config = dict(
    head_dim=64,
    norm_place='pre',
    init_std_up=0.0362,
    grad_clip=1.0,
)
Each number is 50 + 10 x the weight over its row's rms, rounded and kept within 0 to 99. Layers, rows and columns count from 0. The size before them is the row's rms in percent of the matrix's.

# layer 4 MLP up, 640x160, rms 0.129, rows 245-288, columns 0-79
087:72 38 58 49 64 51 43 58 42 51 53 54 49 55 61 71 42 30 59 36 44 48 46 53 42 59 65 44 47 66 56 49 53 41 57 57 59 67 43 46 57 53 58 58 58 37 56 66 46 50 67 59 71 43 65 66 33 58 45 59 51 49 41 67 57 48 55 52 48 53 54 39 52 57 52 50 47 46 49 46
094:58 49 49 50 62 46 50 63 37 40 49 53 40 46 60 48 61 45 42 48 69 48 64 38 47 38 46 55 52 32 58 42 72 39 48 63 60 64 37 58 55 63 65 34 44 36 46 45 40 53 57 43 53 48 57 68 32 46 53 55 42 59 43 50 66 44 76 50 55 52 52 19 57 41 41 38 63 42 54 48
092:48 49 53 46 47 76 59 65 28 47 25 36 61 37 42 57 63 47 47 56 64 70 56 44 39 52 55 62 32 46 49 46 57 49 42 55 57 47 45 36 46 48 29 51 44 47 62 52 40 43 48 51 64 55 43 63 49 46 47 62 53 62 53 48 44 43 33 67 43 52 49 46 66 62 72 69 46 45 59 44
104:71 39 68 70 50 49 47 73 63 41 66 39 49 54 47 74 46 43 57 50 42 48 58 48 57 51 53 32 48 49 67 45 50 48 36 48 58 48 65 35 51 60 43 59 53 63 65 56 52 49 48 56 43 19 55 43 52 41 51 57 58 46 63 40 28 43 48 37 41 42 57 51 47 65 43 37 61 48 40 38
117:43 45 42 49 48 59 52 46 38 59 37 45 57 73 44 67 43 57 50 35 47 55 61 58 48 40 60 36 54 43 56 61 36 64 73 59 57 57 59 58 63 29 53 49 40 58 52 38 47 48 51 41 46 47 45 63 52 42 39 63 35 54 47 55 61 44 44 27 46 66 55 45 29 46 49 58 39 71 33 43
114:54 66 55 45 49 37 48 51 33 44 48 66 49 61 40 57 61 36 62 50 46 60 44 48 43 52 70 60 69 66 45 56 45 50 27 47 67 36 51 51 49 50 60 47 44 65 39 50 36 56 46 60 44 35 48 49 39 43 45 54 48 36 57 51 47 59 46 55 43 57 70 69 47 38 58 53 54 44 32 24
080:54 52 74 42 59 52 50 58 51 59 54 48 40 86 51 47 53 40 57 45 52 66 29 37 50 55 58 42 57 51 50 43 42 44 60 41 57 75 32 54 49 59 74 65 53 57 53 43 38 58 45 41 61 53 51 56 61 37 48 58 58 50 63 47 38 44 45 33 37 53 30 57 64 48 56 42 39 38 37 57
100:51 56 51 52 44 44 65 50 30 43 60 50 54 53 47 18 56 57 62 37 51 50 50 39 43 49 54 28 34 47 43 67 64 44 54 48 48 46 49 40 36 47 47 39 41 60 50 55 42 61 67 59 42 53 44 53 40 40 43 28 62 60 46 51 33 61 42 59 50 48 46 70 60 54 58 51 55 54 63 47
084:46 51 76 49 44 30 58 55 53 46 46 42 58 47 43 50 43 41 48 49 55 48 32 68 46 55 38 70 50 42 49 55 56 34 36 52 35 59 54 32 42 59 66 50 53 45 47 65 58 47 37 50 50 52 62 53 41 56 65 64 60 63 66 36 50 67 41 40 54 39 55 36 39 56 57 40 53 41 44 49
089:44 59 53 68 51 64 46 52 58 63 51 49 73 42 64 59 67 54 33 38 41 60 50 44 60 38 60 45 51 41 45 67 52 39 56 70 31 50 49 44 58 68 51 62 49 40 51 47 59 63 45 37 61 49 41 64 49 42 51 54 50 43 56 51 42 39 37 47 42 61 49 31 69 58 54 55 59 59 39 48
103:55 33 42 37 45 65 43 45 59 21 45 52 44 59 49 45 78 54 54 52 38 50 43 54 51 48 32 57 48 54 55 62 47 38 44 51 40 65 61 52 57 46 46 34 60 45 59 37 46 45 51 57 58 38 60 54 68 60 55 77 36 62 52 59 54 55 27 48 48 48 51 58 48 45 41 68 37 58 52 49
123:30 48 65 42 51 52 51 46 56 59 45 42 41 28 48 61 33 42 56 58 57 75 46 43 33 24 42 47 54 57 59 58 57 25 51 54 56 40 46 30 64 59 44 61 41 20 59 55 51 65 49 34 46 53 76 52 51 50 52 52 67 48 58 57 57 49 46 54 41 40 44 49 49 44 48 45 61 60 57 46
104:50 54 34 67 70 40 58 45 39 65 49 58 63 67 44 52 31 44 53 53 54 60 50 53 39 36 53 37 63 36 28 50 36 38 26 63 62 48 43 70 57 51 74 59 51 65 31 51 53 54 55 53 53 39 57 59 61 50 70 60 53 51 57 50 51 51 53 38 58 62 44 36 40 43 51 51 48 47 49 48
099:53 54 50 74 42 64 52 51 59 39 59 44 48 60 50 47 58 43 51 60 52 59 61 52 54 62 47 50 40 46 72 56 52 63 58 48 62 46 36 53 57 27 39 39 70 52 36 60 38 42 45 41 70 55 37 49 51 48 46 50 31 58 62 48 47 43 62 48 56 54 64 48 39 68 62 56 30 58 54 47
101:32 64 42 38 32 71 56 34 41 46 48 75 60 59 62 42 33 56 46 45 49 43 63 58 28 36 54 58 42 58 35 62 42 52 54 54 63 55 59 34 55 39 75 46 53 35 75 46 51 56 45 51 54 52 52 56 46 53 60 56 50 51 56 52 50 54 53 74 42 41 51 54 42 41 40 51 46 42 57 51
093:45 42 58 50 53 63 60 46 43 42 31 33 47 46 63 50 50 53 57 52 26 58 49 54 49 54 51 51 53 58 54 57 46 31 56 54 63 46 48 36 55 51 53 69 53 50 41 43 53 44 59 39 50 41 26 52 54 63 44 46 43 63 55 54 55 74 44 59 42 52 69 50 50 55 65 67 60 30 40 61
111:52 39 47 50 43 58 53 35 41 63 32 52 60 42 50 49 34 31 40 46 52 65 51 34 42 35 44 41 52 47 25 57 34 65 54 44 54 67 66 60 46 47 57 44 43 50 47 37 61 58 52 53 40 37 52 56 56 48 64 59 53 61 51 69 55 51 42 62 53 59 57 37 58 53 58 41 43 50 37 41
113:49 46 52 51 36 49 59 55 55 48 55 51 60 50 38 79 37 31 34 70 41 51 55 54 64 45 55 65 61 40 66 58 55 22 48 43 62 41 50 31 69 55 50 61 37 49 48 46 46 42 61 53 65 40 56 35 54 40 59 62 67 48 60 42 52 56 47 55 51 55 36 54 48 78 51 47 31 67 40 52
100:48 50 45 45 35 64 49 66 56 48 57 35 54 61 52 39 56 40 68 32 33 71 49 31 59 61 51 72 46 52 74 58 66 46 37 50 48 56 44 60 35 35 38 65 53 44 50 50 48 40 65 66 44 57 57 58 53 57 65 46 48 70 48 59 41 40 49 65 39 49 33 24 49 61 45 51 43 53 52 32
093:63 43 41 52 63 57 57 35 37 52 53 49 44 39 38 52 34 58 54 47 58 31 41 24 50 46 44 68 50 51 68 38 52 44 50 43 53 52 57 45 44 58 66 38 43 60 54 66 51 69 71 58 39 53 61 43 53 46 49 59 54 74 66 44 25 56 61 42 37 52 57 55 48 65 52 32 45 51 71 48
091:33 44 37 50 56 41 46 55 56 67 37 61 43 47 42 62 58 54 56 43 49 54 48 43 62 51 48 47 40 45 32 40 62 50 47 46 39 41 44 48 63 52 55 37 65 33 43 49 54 38 50 62 49 39 58 61 52 44 43 46 28 58 58 58 35 43 37 50 43 37 44 46 45 49 67 64 42 51 45 53
106:50 32 51 34 39 66 28 48 51 58 71 47 17 58 38 43 52 56 69 51 51 50 60 60 58 38 37 60 60 63 58 59 54 45 64 47 30 50 47 72 47 45 24 66 48 49 53 53 45 62 46 36 39 54 52 59 51 51 46 57 38 45 70 54 56 58 43 63 59 33 42 52 52 62 48 39 36 45 39 52
118:40 44 62 64 43 39 52 67 44 45 55 58 52 63 57 51 47 34 58 65 49 50 26 53 41 49 80 58 54 37 28 39 54 44 59 49 55 52 46 44 36 55 59 53 34 50 47 45 48 35 50 41 56 54 44 44 50 39 58 44 37 47 56 52 36 53 60 66 45 55 60 58 24 49 27 48 48 60 53 53
104:39 55 47 47 45 51 45 40 54 49 40 63 61 56 32 56 50 43 71 43 60 58 37 40 35 51 47 54 61 58 42 50 60 44 52 50 46 42 57 56 37 54 41 43 28 55 53 43 39 63 50 59 65 60 43 47 24 41 51 56 47 58 47 57 50 46 56 38 56 41 47 66 53 54 51 74 58 39 45 34
112:58 57 54 36 44 56 57 57 46 68 48 66 49 54 46 47 52 43 48 38 52 47 55 50 55 64 33 45 32 39 61 43 46 55 49 57 73 52 63 50 56 56 54 61 49 59 41 58 61 50 55 48 55 39 34 58 46 57 60 45 53 59 63 37 50 10 57 56 46 40 49 65 47 44 41 31 43 35 43 42
114:70 42 36 45 48 63 43 36 68 29 50 47 49 53 41 61 48 60 41 40 49 47 51 43 45 49 58 57 31 46 43 24 57 60 34 64 50 67 47 46 47 48 50 42 44 43 65 44 55 38 39 49 34 43 43 65 68 48 56 63 53 55 58 52 55 58 46 45 48 57 58 44 43 23 49 49 43 64 34 51
098:54 48 55 73 59 35 42 47 52 29 52 42 62 47 47 48 31 48 52 64 51 37 44 48 52 41 63 35 33 62 32 49 60 34 36 62 25 67 51 45 51 49 54 64 63 44 48 30 53 49 45 58 71 44 63 53 53 41 56 50 39 39 38 58 53 46 50 40 27 55 55 46 43 40 69 54 49 40 56 50
099:41 42 34 54 45 63 30 34 53 40 47 58 56 60 31 82 36 27 46 44 38 54 34 45 63 71 38 28 60 66 52 28 51 62 40 48 49 58 32 42 50 71 55 29 57 54 49 47 48 31 28 46 59 44 34 60 50 40 50 69 31 59 58 44 48 59 43 40 45 50 57 56 54 50 59 60 52 54 58 53
094:66 55 44 44 54 60 35 59 46 51 48 51 65 57 41 58 47 68 61 40 28 53 43 50 47 65 42 64 46 51 58 56 47 35 47 35 53 55 53 55 60 57 62 54 52 62 57 48 41 47 72 35 52 37 48 45 37 71 40 45 44 41 56 55 41 47 47 45 45 45 63 42 47 52 39 52 47 59 46 52
106:38 45 35 61 51 39 48 55 43 55 45 51 48 51 64 35 56 61 48 41 48 57 55 59 41 50 62 53 53 67 55 51 51 65 59 70 40 43 51 39 37 56 67 42 51 59 56 53 49 53 48 59 46 45 56 54 60 50 46 51 36 47 39 38 33 40 49 54 37 47 46 46 62 65 31 56 50 34 41 46
105:53 42 55 63 46 62 60 54 39 49 48 47 66 35 60 51 46 51 32 39 54 48 67 48 48 52 49 48 53 35 46 41 42 48 42 48 57 53 44 62 63 49 72 56 44 55 55 54 35 44 44 37 50 52 48 49 37 39 59 35 48 76 52 57 27 55 42 42 42 67 33 46 45 55 61 52 42 45 32 43
104:47 41 56 44 55 57 63 35 46 50 52 63 46 62 50 39 33 46 35 47 49 62 49 42 45 39 55 57 57 52 56 50 46 59 51 50 58 58 30 36 47 52 36 45 32 69 64 60 43 38 58 35 49 66 52 76 71 36 54 48 47 60 54 53 45 65 47 72 44 59 46 42 69 58 59 65 58 59 42 44
107:52 48 45 57 38 61 56 47 52 48 46 51 44 51 59 48 52 39 54 42 47 48 42 56 58 68 70 54 44 35 48 65 61 38 47 43 47 40 51 40 53 47 56 36 60 32 37 38 47 46 60 38 46 49 37 60 58 38 53 58 47 55 47 49 49 39 39 71 40 44 36 40 25 22 43 69 28 44 67 52
094:25 49 50 43 42 51 53 55 48 52 67 42 49 62 52 34 46 40 66 47 39 54 54 44 67 37 58 53 55 60 31 47 31 38 78 67 49 52 38 45 56 38 47 31 47 65 42 53 57 44 55 44 41 35 54 48 31 40 60 50 59 59 45 72 36 60 54 49 53 48 46 42 52 49 49 59 44 49 45 47
109:51 42 58 45 61 46 49 52 50 43 79 65 67 53 48 58 50 57 46 43 53 54 61 46 66 60 60 41 31 49 41 52 45 52 25 63 47 55 57 36 43 63 35 49 56 47 67 35 43 44 57 50 49 35 54 51 61 49 31 63 56 44 49 49 46 41 44 58 61 54 59 44 53 47 40 51 30 64 46 60
113:49 51 52 38 50 39 57 36 55 55 55 41 43 48 55 51 45 52 29 54 44 53 65 41 45 41 58 66 45 40 45 38 27 57 46 45 39 43 57 44 56 51 68 54 60 48 56 60 51 39 25 51 71 43 49 35 51 48 62 47 36 47 52 53 59 51 40 47 61 36 57 57 35 42 52 58 45 42 48 44
107:48 59 33 59 53 59 57 60 50 46 53 53 45 46 33 66 52 55 44 33 54 53 42 48 57 48 56 40 37 41 38 41 45 64 57 48 52 41 58 58 48 61 60 50 57 41 54 27 45 56 62 47 58 28 49 56 47 46 43 52 42 48 50 30 67 46 41 38 42 44 44 51 47 55 48 59 34 69 51 34
103:64 48 49 30 57 42 68 42 43 53 46 47 59 59 56 27 47 53 34 37 45 52 41 44 60 38 62 43 42 39 54 53 53 67 39 58 47 54 60 37 62 64 59 45 46 56 54 65 51 57 67 61 52 35 61 44 49 51 49 59 47 40 60 54 50 54 61 60 34 53 48 55 59 54 37 43 51 57 70 65
099:54 58 48 40 48 28 65 40 40 46 56 48 31 55 53 54 41 42 55 42 61 47 47 58 52 33 36 50 47 44 35 50 48 61 79 44 49 57 61 53 59 47 51 47 62 51 53 45 45 62 38 46 56 60 72 67 54 66 61 54 39 61 69 49 48 44 38 44 47 63 53 67 41 78 52 53 45 40 51 47
106:47 53 51 42 30 58 48 57 41 43 44 40 54 50 39 48 43 33 51 46 39 65 44 56 50 44 73 28 59 54 40 56 76 53 57 47 60 55 49 62 59 52 32 55 51 34 62 69 46 54 49 58 76 64 44 60 50 64 42 41 54 69 62 81 32 54 62 40 52 58 47 51 67 52 55 67 40 56 51 41
099:55 41 45 43 53 46 60 60 51 48 50 44 50 53 37 59 33 60 59 73 53 46 34 51 70 47 46 52 59 60 42 59 26 45 68 61 64 62 60 54 50 40 72 49 50 62 43 62 48 45 51 58 41 48 59 45 59 57 58 62 59 47 45 58 53 59 59 65 50 44 70 39 64 47 75 32 64 50 47 46
086:45 31 58 41 47 30 63 42 59 65 54 49 54 59 51 47 64 66 44 41 57 54 64 40 46 47 35 54 64 66 51 45 49 38 64 58 48 43 55 29 46 53 46 52 73 55 45 42 53 46 44 47 60 50 27 44 71 40 51 41 34 48 58 45 48 42 70 35 42 48 43 38 53 49 59 42 57 49 41 54
084:40 59 55 52 54 52 53 41 54 56 55 48 48 54 44 69 32 70 70 38 28 60 38 51 44 59 28 61 49 67 49 52 36 40 51 48 46 53 59 42 61 44 54 54 48 50 69 65 47 15 48 55 38 59 25 62 56 65 47 48 54 52 63 49 43 37 50 49 38 58 44 56 55 42 48 45 51 42 55 45
094:44 46 64 57 34 55 44 64 47 41 65 44 36 54 45 52 46 43 54 40 46 60 66 62 59 68 55 44 49 61 42 51 44 51 40 59 38 55 41 67 46 38 36 44 53 50 62 39 54 32 43 55 61 46 46 53 65 47 59 56 38 23 62 64 48 46 49 36 59 38 36 52 37 54 49 48 35 50 52 43
# layer 4 MLP down (transposed), 640x160, rms 0.0653, rows 245-288, columns 0-79
085:62 33 47 79 42 46 43 57 46 56 60 36 64 44 45 18 61 49 49 64 46 54 62 60 52 51 50 44 53 44 46 53 63 62 42 68 49 39 55 55 56 38 52 65 41 51 23 53 59 54 31 35 58 51 45 37 50 45 62 50 62 37 38 45 52 49 31 42 53 40 50 49 44 33 69 39 43 55 52 54
086:44 56 55 18 51 53 50 51 55 48 59 48 53 53 50 39 40 65 51 55 53 53 51 47 55 57 74 54 51 62 64 39 47 40 49 58 50 33 45 72 45 48 52 55 48 49 68 54 61 27 58 42 54 38 45 45 43 46 24 57 50 68 54 49 38 40 48 67 33 63 55 56 53 45 49 27 53 55 43 51
091:50 54 53 59 45 74 54 48 52 58 38 52 43 45 43 52 56 60 67 56 60 43 43 63 41 64 34 51 37 43 52 50 54 53 44 56 58 60 55 53 60 49 52 45 64 44 54 54 64 56 41 51 69 47 62 69 54 41 48 41 43 48 59 54 26 50 51 42 71 48 53 64 50 55 49 65 29 50 50 54
100:46 64 49 56 51 58 43 43 29 58 47 48 37 43 49 39 39 70 58 51 66 30 57 58 62 60 42 35 55 44 58 64 52 54 40 47 43 60 36 30 52 49 62 57 57 54 52 52 45 50 56 53 59 45 44 63 52 56 46 63 68 38 53 59 35 34 31 72 54 53 58 38 47 47 44 62 44 43 66 62
114:35 53 64 58 59 53 48 51 73 46 53 45 33 51 58 47 49 59 43 65 39 41 46 38 51 51 34 46 57 47 40 53 51 61 66 35 41 44 68 47 53 41 39 46 51 51 60 37 57 48 42 35 58 50 45 71 54 50 38 45 56 65 58 45 24 58 62 50 29 60 54 51 42 67 49 60 37 47 35 47
118:52 55 55 65 49 54 42 37 44 53 49 64 36 41 44 66 50 46 63 48 48 41 37 65 58 64 57 53 60 43 45 45 54 62 42 70 29 56 62 55 54 36 55 66 41 31 55 55 35 40 61 60 49 51 52 44 42 43 35 44 35 52 35 51 14 52 22 64 51 43 47 55 67 43 53 36 49 40 58 54
086:50 56 34 34 67 33 54 36 56 59 60 42 63 37 49 69 48 69 62 47 56 41 67 47 47 39 43 60 33 49 36 65 52 39 53 56 52 47 56 46 43 56 24 52 55 25 43 48 75 42 52 40 35 61 54 62 39 39 41 58 50 53 59 55 48 42 57 54 60 59 59 46 48 61 69 53 74 59 40 34
108:39 29 51 39 50 60 46 58 48 58 45 29 65 57 55 58 53 33 63 40 49 60 51 43 64 52 40 64 44 52 48 53 68 43 49 70 39 64 56 61 43 40 64 51 59 59 59 38 41 38 44 32 58 41 45 44 50 39 53 52 55 50 33 44 26 61 35 35 51 32 51 56 36 56 52 57 62 38 41 74
091:54 37 51 58 54 57 36 50 49 54 59 57 52 50 57 52 58 35 56 46 53 56 55 61 56 56 40 55 39 53 57 57 39 64 54 43 26 55 62 60 40 29 56 57 41 66 58 38 63 24 48 44 72 48 45 49 48 43 41 46 41 43 58 50 53 45 32 62 46 59 45 58 44 51 62 39 67 62 39 70
091:47 49 70 50 42 37 35 51 59 49 58 52 38 62 61 43 69 34 38 62 55 29 44 41 48 52 55 54 41 26 60 62 55 28 60 58 43 54 54 60 55 48 50 30 59 69 39 61 68 61 57 54 36 56 47 38 45 70 41 50 53 48 53 46 50 56 54 46 47 37 34 49 42 42 57 42 50 52 60 51
108:42 24 53 59 41 74 47 52 46 45 46 63 60 53 56 58 62 46 29 35 53 37 54 53 43 62 60 41 63 65 61 45 41 34 51 52 43 50 58 59 61 62 49 39 50 56 46 44 35 42 47 63 37 51 28 44 78 51 40 62 45 44 51 59 46 42 42 61 66 52 45 67 49 53 55 68 42 65 39 30
137:45 58 45 56 51 51 47 52 54 81 57 40 37 73 65 57 42 62 54 65 39 50 66 35 42 37 46 48 42 46 58 51 49 40 61 49 60 57 56 64 53 66 51 25 59 78 39 45 46 51 38 57 26 49 52 42 46 45 61 56 52 75 36 38 59 55 44 52 49 35 46 40 42 69 34 53 25 37 39 53
099:49 41 67 45 37 49 56 58 42 28 55 42 47 48 61 54 51 60 45 47 62 45 49 59 48 51 63 62 28 57 43 43 59 51 47 65 50 57 38 32 50 54 52 50 55 53 74 60 48 56 34 38 52 49 64 51 57 39 50 63 60 53 43 51 42 58 52 44 51 41 49 48 44 48 44 59 46 37 60 59
089:55 27 58 51 70 39 34 54 29 40 47 62 33 48 47 62 52 48 57 44 49 48 37 57 53 38 71 45 78 38 38 52 28 67 52 48 51 45 50 57 53 63 62 56 41 44 47 58 50 68 53 44 50 46 58 71 50 53 45 39 44 39 56 45 43 24 47 52 49 64 54 69 47 50 49 39 41 40 57 47
103:53 38 47 62 38 59 50 57 52 53 44 25 44 64 62 73 52 48 42 53 49 36 40 42 38 42 72 77 24 49 61 53 39 60 41 54 43 37 73 55 49 65 38 45 42 64 53 56 47 54 47 41 46 48 42 45 51 41 58 34 74 52 36 60 57 57 39 42 48 59 60 53 44 43 40 32 42 32 60 42
084:46 51 57 23 60 43 64 51 37 53 38 76 47 57 50 51 55 52 50 45 48 51 70 54 34 42 40 24 44 50 44 39 43 55 60 46 52 38 37 40 62 33 43 55 44 58 49 48 54 51 45 46 55 56 45 43 66 62 47 61 66 51 54 47 34 51 50 28 56 50 44 52 40 42 61 52 45 58 57 55
114:54 39 61 49 43 58 46 35 32 33 41 58 43 55 44 21 39 37 59 60 45 44 45 44 58 56 66 66 46 65 64 55 39 62 41 52 51 42 66 42 52 47 67 53 61 49 36 48 36 67 51 46 61 50 51 55 60 51 42 45 49 53 48 51 31 36 54 51 39 39 56 52 58 43 58 52 54 64 52 47
104:63 55 56 64 54 65 31 34 60 46 48 43 54 51 54 60 44 58 60 53 47 45 33 62 46 65 33 49 52 47 22 47 49 60 50 48 34 48 66 48 66 51 41 50 42 51 38 39 49 27 58 43 55 54 31 63 59 41 40 50 41 46 59 39 38 41 59 66 58 63 64 53 68 61 49 57 48 35 60 59
114:33 43 51 36 35 56 59 57 37 53 70 48 41 61 41 30 75 43 56 66 32 47 52 50 68 54 26 43 44 68 41 42 61 52 47 44 47 58 46 73 55 35 49 46 46 71 56 50 57 57 54 38 49 34 44 52 42 47 59 43 49 59 38 60 41 58 48 51 43 47 50 52 54 53 57 51 51 45 48 69
090:54 45 50 54 26 61 45 55 57 57 54 56 62 49 60 23 47 41 55 45 49 60 59 72 33 58 61 60 58 37 40 56 56 50 41 71 53 64 45 55 32 57 56 50 59 52 48 46 57 54 52 54 39 55 61 48 44 55 52 48 45 42 44 33 62 59 65 40 71 34 40 54 49 42 64 51 41 52 51 49
082:77 46 63 53 37 34 46 47 58 41 43 48 55 60 51 55 47 41 38 54 68 55 48 47 47 70 58 62 37 21 43 53 60 31 52 51 55 48 42 73 54 62 41 58 46 42 42 37 70 45 46 68 57 41 55 52 61 46 44 54 45 40 60 65 54 48 73 42 51 64 51 44 64 57 47 43 48 50 55 65
115:58 52 44 44 64 62 54 53 56 66 30 47 43 52 61 41 52 45 43 48 62 57 46 58 63 31 58 62 28 52 60 42 58 47 50 67 67 42 29 44 45 48 66 56 54 47 36 56 40 35 56 62 58 46 51 52 43 53 46 57 49 42 41 62 52 51 48 60 57 49 48 57 38 51 40 49 62 42 35 54
122:51 60 41 73 66 45 45 52 61 63 53 32 48 49 67 45 48 53 62 60 48 26 39 46 56 54 54 52 51 55 37 51 56 42 54 60 39 31 50 68 54 48 49 59 34 48 52 36 45 40 41 55 55 60 34 41 46 41 76 51 48 40 46 38 57 54 55 47 69 46 55 42 47 47 50 58 45 46 49 56
104:50 37 67 40 41 55 85 50 39 55 51 40 44 66 40 54 53 42 37 49 32 60 67 52 57 51 53 51 41 63 53 54 55 49 41 55 48 49 40 50 53 46 56 41 73 68 55 75 36 55 42 37 50 42 43 63 67 55 51 36 42 59 56 56 47 50 47 61 50 58 60 47 51 59 49 41 50 49 70 60
112:32 61 54 49 51 48 34 59 41 59 64 55 54 54 62 42 55 56 62 50 58 53 27 53 60 66 70 36 39 42 43 47 38 44 61 42 59 49 54 54 47 49 46 49 47 55 45 59 42 43 63 43 55 50 41 41 41 50 37 72 39 43 37 39 32 53 47 55 50 52 61 54 50 45 55 75 49 49 39 29
097:55 47 70 35 58 62 41 43 71 45 55 35 44 23 58 54 36 46 45 69 33 55 56 57 47 35 66 46 62 55 43 47 42 46 52 29 32 43 54 57 64 41 59 52 52 60 44 57 40 55 42 38 41 40 45 65 48 51 43 70 45 57 60 45 45 60 57 60 56 47 38 41 45 62 70 62 62 51 51 59
101:57 53 38 55 55 43 51 32 50 42 51 32 19 55 63 54 40 40 54 43 48 40 58 62 51 40 55 47 51 33 37 60 43 54 54 56 68 67 57 36 36 60 64 47 47 56 59 49 39 50 44 33 45 41 41 55 44 55 43 35 55 58 64 57 49 53 41 39 51 51 43 50 39 55 55 65 76 47 56 59
105:41 60 54 55 51 47 52 60 48 54 49 51 36 54 59 47 49 70 59 71 39 36 54 35 42 28 46 49 60 55 40 59 63 38 62 46 67 52 49 53 69 31 60 55 44 57 40 64 54 50 73 47 40 64 41 50 46 45 65 44 63 45 40 47 65 33 61 45 65 44 39 48 44 67 47 70 45 38 48 45
094:44 35 50 57 42 67 52 59 38 60 58 53 57 57 43 61 70 32 50 54 38 51 48 48 53 43 55 43 59 50 51 58 43 64 39 43 36 52 55 40 51 53 44 35 51 64 26 54 55 69 53 58 56 38 55 46 49 40 26 39 57 52 46 38 38 57 42 51 51 37 58 43 56 38 50 60 52 40 66 51
105:55 60 54 52 53 49 29 51 26 40 56 57 52 35 63 57 51 49 39 39 57 72 56 64 51 73 43 45 43 55 40 63 60 44 39 43 54 52 41 66 46 33 37 46 66 63 45 36 63 53 62 46 49 59 45 38 55 41 52 56 58 60 38 49 47 46 54 33 47 52 47 42 45 44 62 36 34 46 49 44
104:61 27 36 44 54 45 49 62 49 46 63 50 56 61 50 57 51 37 44 77 34 55 50 53 27 43 49 56 57 48 50 87 58 65 53 57 47 31 42 38 46 51 55 46 53 42 40 64 59 45 43 46 55 68 55 45 48 42 50 51 58 66 46 48 57 53 55 52 42 50 51 41 38 47 61 39 63 55 66 59
103:39 42 56 65 69 51 52 46 45 52 53 46 55 50 52 31 38 32 36 60 21 57 52 54 46 53 56 49 51 50 53 56 53 71 42 59 45 50 39 58 59 62 55 55 44 45 67 47 25 52 49 56 47 36 68 38 65 44 39 34 49 48 36 60 46 51 53 66 66 45 66 49 44 52 35 55 64 62 58 44
104:55 45 35 52 49 59 57 43 50 69 50 46 52 49 57 17 62 47 55 43 44 44 37 69 45 64 44 60 47 34 55 54 67 36 48 36 52 30 44 62 38 46 61 47 46 56 25 37 63 41 33 48 49 55 43 43 45 56 65 56 53 32 41 55 48 66 50 56 55 46 48 62 52 36 39 56 40 58 71 54
101:61 47 55 63 49 55 63 45 42 53 26 35 62 39 37 52 60 65 51 56 47 44 38 59 49 59 44 51 55 49 62 69 37 46 44 55 49 49 30 58 52 52 41 84 49 40 68 59 53 25 57 36 42 56 68 51 39 53 50 44 45 53 41 45 52 35 58 48 63 55 46 61 45 63 65 39 46 58 55 52
115:48 53 49 27 48 52 56 59 42 36 60 46 66 44 51 53 58 55 49 38 47 56 47 47 44 52 42 42 48 47 47 49 67 39 58 65 53 52 45 58 47 45 55 60 47 38 50 46 42 65 32 67 51 61 44 51 48 57 47 53 48 41 57 77 29 42 56 39 70 53 30 50 62 49 33 52 51 52 34 51
102:84 54 51 57 49 53 62 51 42 35 60 48 75 58 43 31 62 53 46 36 47 46 47 44 63 54 62 45 56 46 38 38 56 58 49 40 55 57 48 56 57 50 49 54 61 45 53 36 55 33 52 61 48 43 46 55 51 35 42 41 34 44 44 65 39 41 67 48 58 42 61 59 58 51 44 51 60 48 38 54
102:53 29 63 66 43 57 28 45 45 18 63 51 58 56 44 44 70 59 41 60 55 37 57 48 66 56 55 46 35 58 27 36 56 63 50 36 33 44 30 39 64 37 39 62 64 40 56 48 46 30 40 52 56 48 46 53 65 53 60 61 46 58 46 55 44 44 48 53 36 49 51 50 48 50 67 48 46 54 42 46
100:59 50 45 58 46 44 69 58 48 35 41 56 64 56 60 57 57 49 65 57 39 50 45 62 42 57 59 56 45 58 45 52 59 44 58 63 50 34 61 64 49 35 44 43 33 57 46 66 53 42 47 44 66 42 55 49 42 53 51 67 50 42 40 62 58 61 73 45 52 58 50 77 49 31 59 59 64 56 57 21
098:60 60 49 43 47 50 41 50 51 38 42 54 50 65 51 34 44 54 53 67 58 36 41 39 46 65 71 44 50 48 60 39 40 75 58 32 53 44 52 42 62 61 53 56 52 41 50 57 50 54 38 34 45 41 50 49 46 56 37 60 55 58 56 56 50 37 51 51 34 55 44 54 52 56 24 44 58 26 58 43
109:49 48 40 41 39 51 55 35 44 38 61 34 62 56 26 44 64 50 43 51 40 41 56 51 63 54 35 58 49 47 61 51 56 39 57 39 45 36 45 43 59 51 52 54 48 25 58 33 45 59 56 46 54 50 61 60 51 50 56 40 38 58 46 70 49 46 34 47 58 51 53 46 47 47 51 44 67 57 55 54
086:37 61 58 56 47 57 58 34 57 55 49 45 38 27 52 52 50 58 50 54 37 39 44 38 61 40 32 56 58 49 46 47 44 50 36 41 62 32 41 52 68 40 29 55 53 47 46 51 50 53 59 44 64 64 50 61 41 49 45 45 48 49 40 49 55 63 57 62 68 50 48 47 40 50 55 60 44 54 30 47
081:53 78 47 50 43 53 58 42 33 53 49 40 68 41 62 52 67 44 43 56 56 48 46 53 42 47 40 33 52 45 57 60 45 43 32 47 60 54 46 57 39 76 55 51 56 33 53 63 65 43 68 47 53 32 61 46 46 45 62 52 36 43 58 57 51 48 62 69 47 55 50 49 47 57 27 65 45 38 41 57
082:48 55 49 38 46 54 46 37 31 50 72 40 44 55 29 17 54 43 37 43 49 45 69 58 52 69 44 60 50 37 50 48 48 27 46 58 53 36 46 49 51 47 48 66 64 63 46 37 67 69 44 59 62 54 45 48 61 56 57 72 45 38 28 61 38 63 50 39 67 50 45 42 45 58 66 52 50 56 46 60
103:61 51 62 46 68 33 48 46 48 57 58 56 67 55 57 64 29 51 60 52 46 39 58 54 42 47 43 39 37 62 49 68 48 32 51 53 58 49 40 77 63 61 46 44 51 64 57 58 52 43 48 42 40 49 62 43 62 35 50 35 62 65 24 32 50 44 62 46 78 50 40 45 41 59 43 42 49 44 53 45